Weights of a small GPT-style language model, trained from scratch on English Wikipedia: 3 heads of 32, MLP 384 tanh GELU.
Each number is 500 + 50 x the weight over its row's rms, rounded and kept within 0 to 999. Layers, rows and columns count from 0. Numbers have three digits each. The size before them is the row's rms in percent of the matrix's.

# layer 4 attention key, 96x96, rms 0.0648, rows 68-95, columns 0-47
060:563522436569547428500525504448493441470602535414439504595474498526525553617520453499472472503533488480489517481524531554428558464534497396483481
067:553438527466543426479482434450502502414471509484553563430537545455437447439453523485536545459522469546423504478437516531486389508355422529411506
065:475543468512513437471445492469552569458509590523533545489493553499490570489593510408550569492480500520369561510551541547474499508538436640521543
060:448522544490555581628488385585480541550493506398497510420539563461535563456384509478518544449493461556462614441487491504471508500446507502514502
069:506522588439579516491553472539441549479542589505502482502413464429429486496516608471443489511514383439523508468493469511535521499428560600540550
073:449560559514499493535403502540512523625484460507466533426549529513526503515478411528523593528487553515561592367498480527435526439556620487536450
066:526509445521437484494409452495452453375479587575455474551641490456424519530527636450560483463427462532549435446451460477509554481520468500453495
068:494426463511456496455465475542520453364427474559535510482493541543531510531446428490562513427469461471471506472476526459452438492530509463530482
067:504447453521491427536508497495565417485559465451529514474418541572467550489443537549602524611556528473506439530524581413463385535575455541487490
074:517502561449493591467551528429511407496473475467513548522490466602561512385433466549486491528578468441551453551503592437460514459490497534516502
068:492478422494553437503504453549469481542549539543469530492549486502349503435477532450549502500490461498522493512440542384528449467455457587467462
066:550481440490457433568497531515501471566472460454598480529536501470507450412588521528495406442467545546472450477480592436490440523534538618521535
073:539418482419507489499433515538442520581485502465417427411463521518522515483503439575520462537469515561461486408457492611535551473502477484519549
066:436472527476504538457531508453540504520437522532530491566453478586436460549558422512452459478452493534587512610502547403448370548570480549530496
071:473548481582509542535494467515574494525520593541426450572582450447467537505515460500508482509369419521532547485456511569518488590429462466460471
069:482524460469482444555484440478473607512537563540486497466477576428520534471561510556482560497375510531477463494485583552500494497511548519492443
059:428521441440554466463524538583583540533593519499479520497467447503549375501517526517430438501415518477517522472545486568529538513496439530478525
067:485495466499488436502514477495484460474519430484537516394425511531441490428587511442505390573482519465477521516546487540498588469402609475491465
067:511463509461534458428559572430527424525563436519498509515442479529519369466523484473521456584424506447504486502618464592528473402444552392447510
065:492560514522520606474514483577460446379474542565545571566474430475607509456482550452441587578484455391540574490462416544460551533565510409451505
077:417464458492500531427445510463538461490478488558441587513463500536496500559543491517466444558443504431511503457538509541461494569571407467562532
073:511505449465481483403528542456453518597583541550460467465452505526428580532504575539636501439558461501492502504543540439444388517565476610522512
076:463512421492502427574487473538517468508572468574444423475469441558443455440494445499601532508498515504590422506504535462479455479524519598569507
073:516500569487593482466509520499498462513503498466505592465553508536513554549479479561511482415547452479366553511574427462553600510385518463465452
076:543578510529573526466559511501510438537570534531472416587494370517475520529507481438490526488519398494518507525524474464486547390477490586452501
068:483435515453409414485473535548535419490506442580519506459414540497471483489430497537613505549541489568426497549492492503480400511522484487509554
057:455534503423558509427530521448409505524501548453533470539477524476497529435510534441545589585549489485485536441562433493462529400498441431476502
063:507538502517519472525492529445430580532482545496483563368521538455469534570491512517485451499504529491502546514516545559534501474572483535497528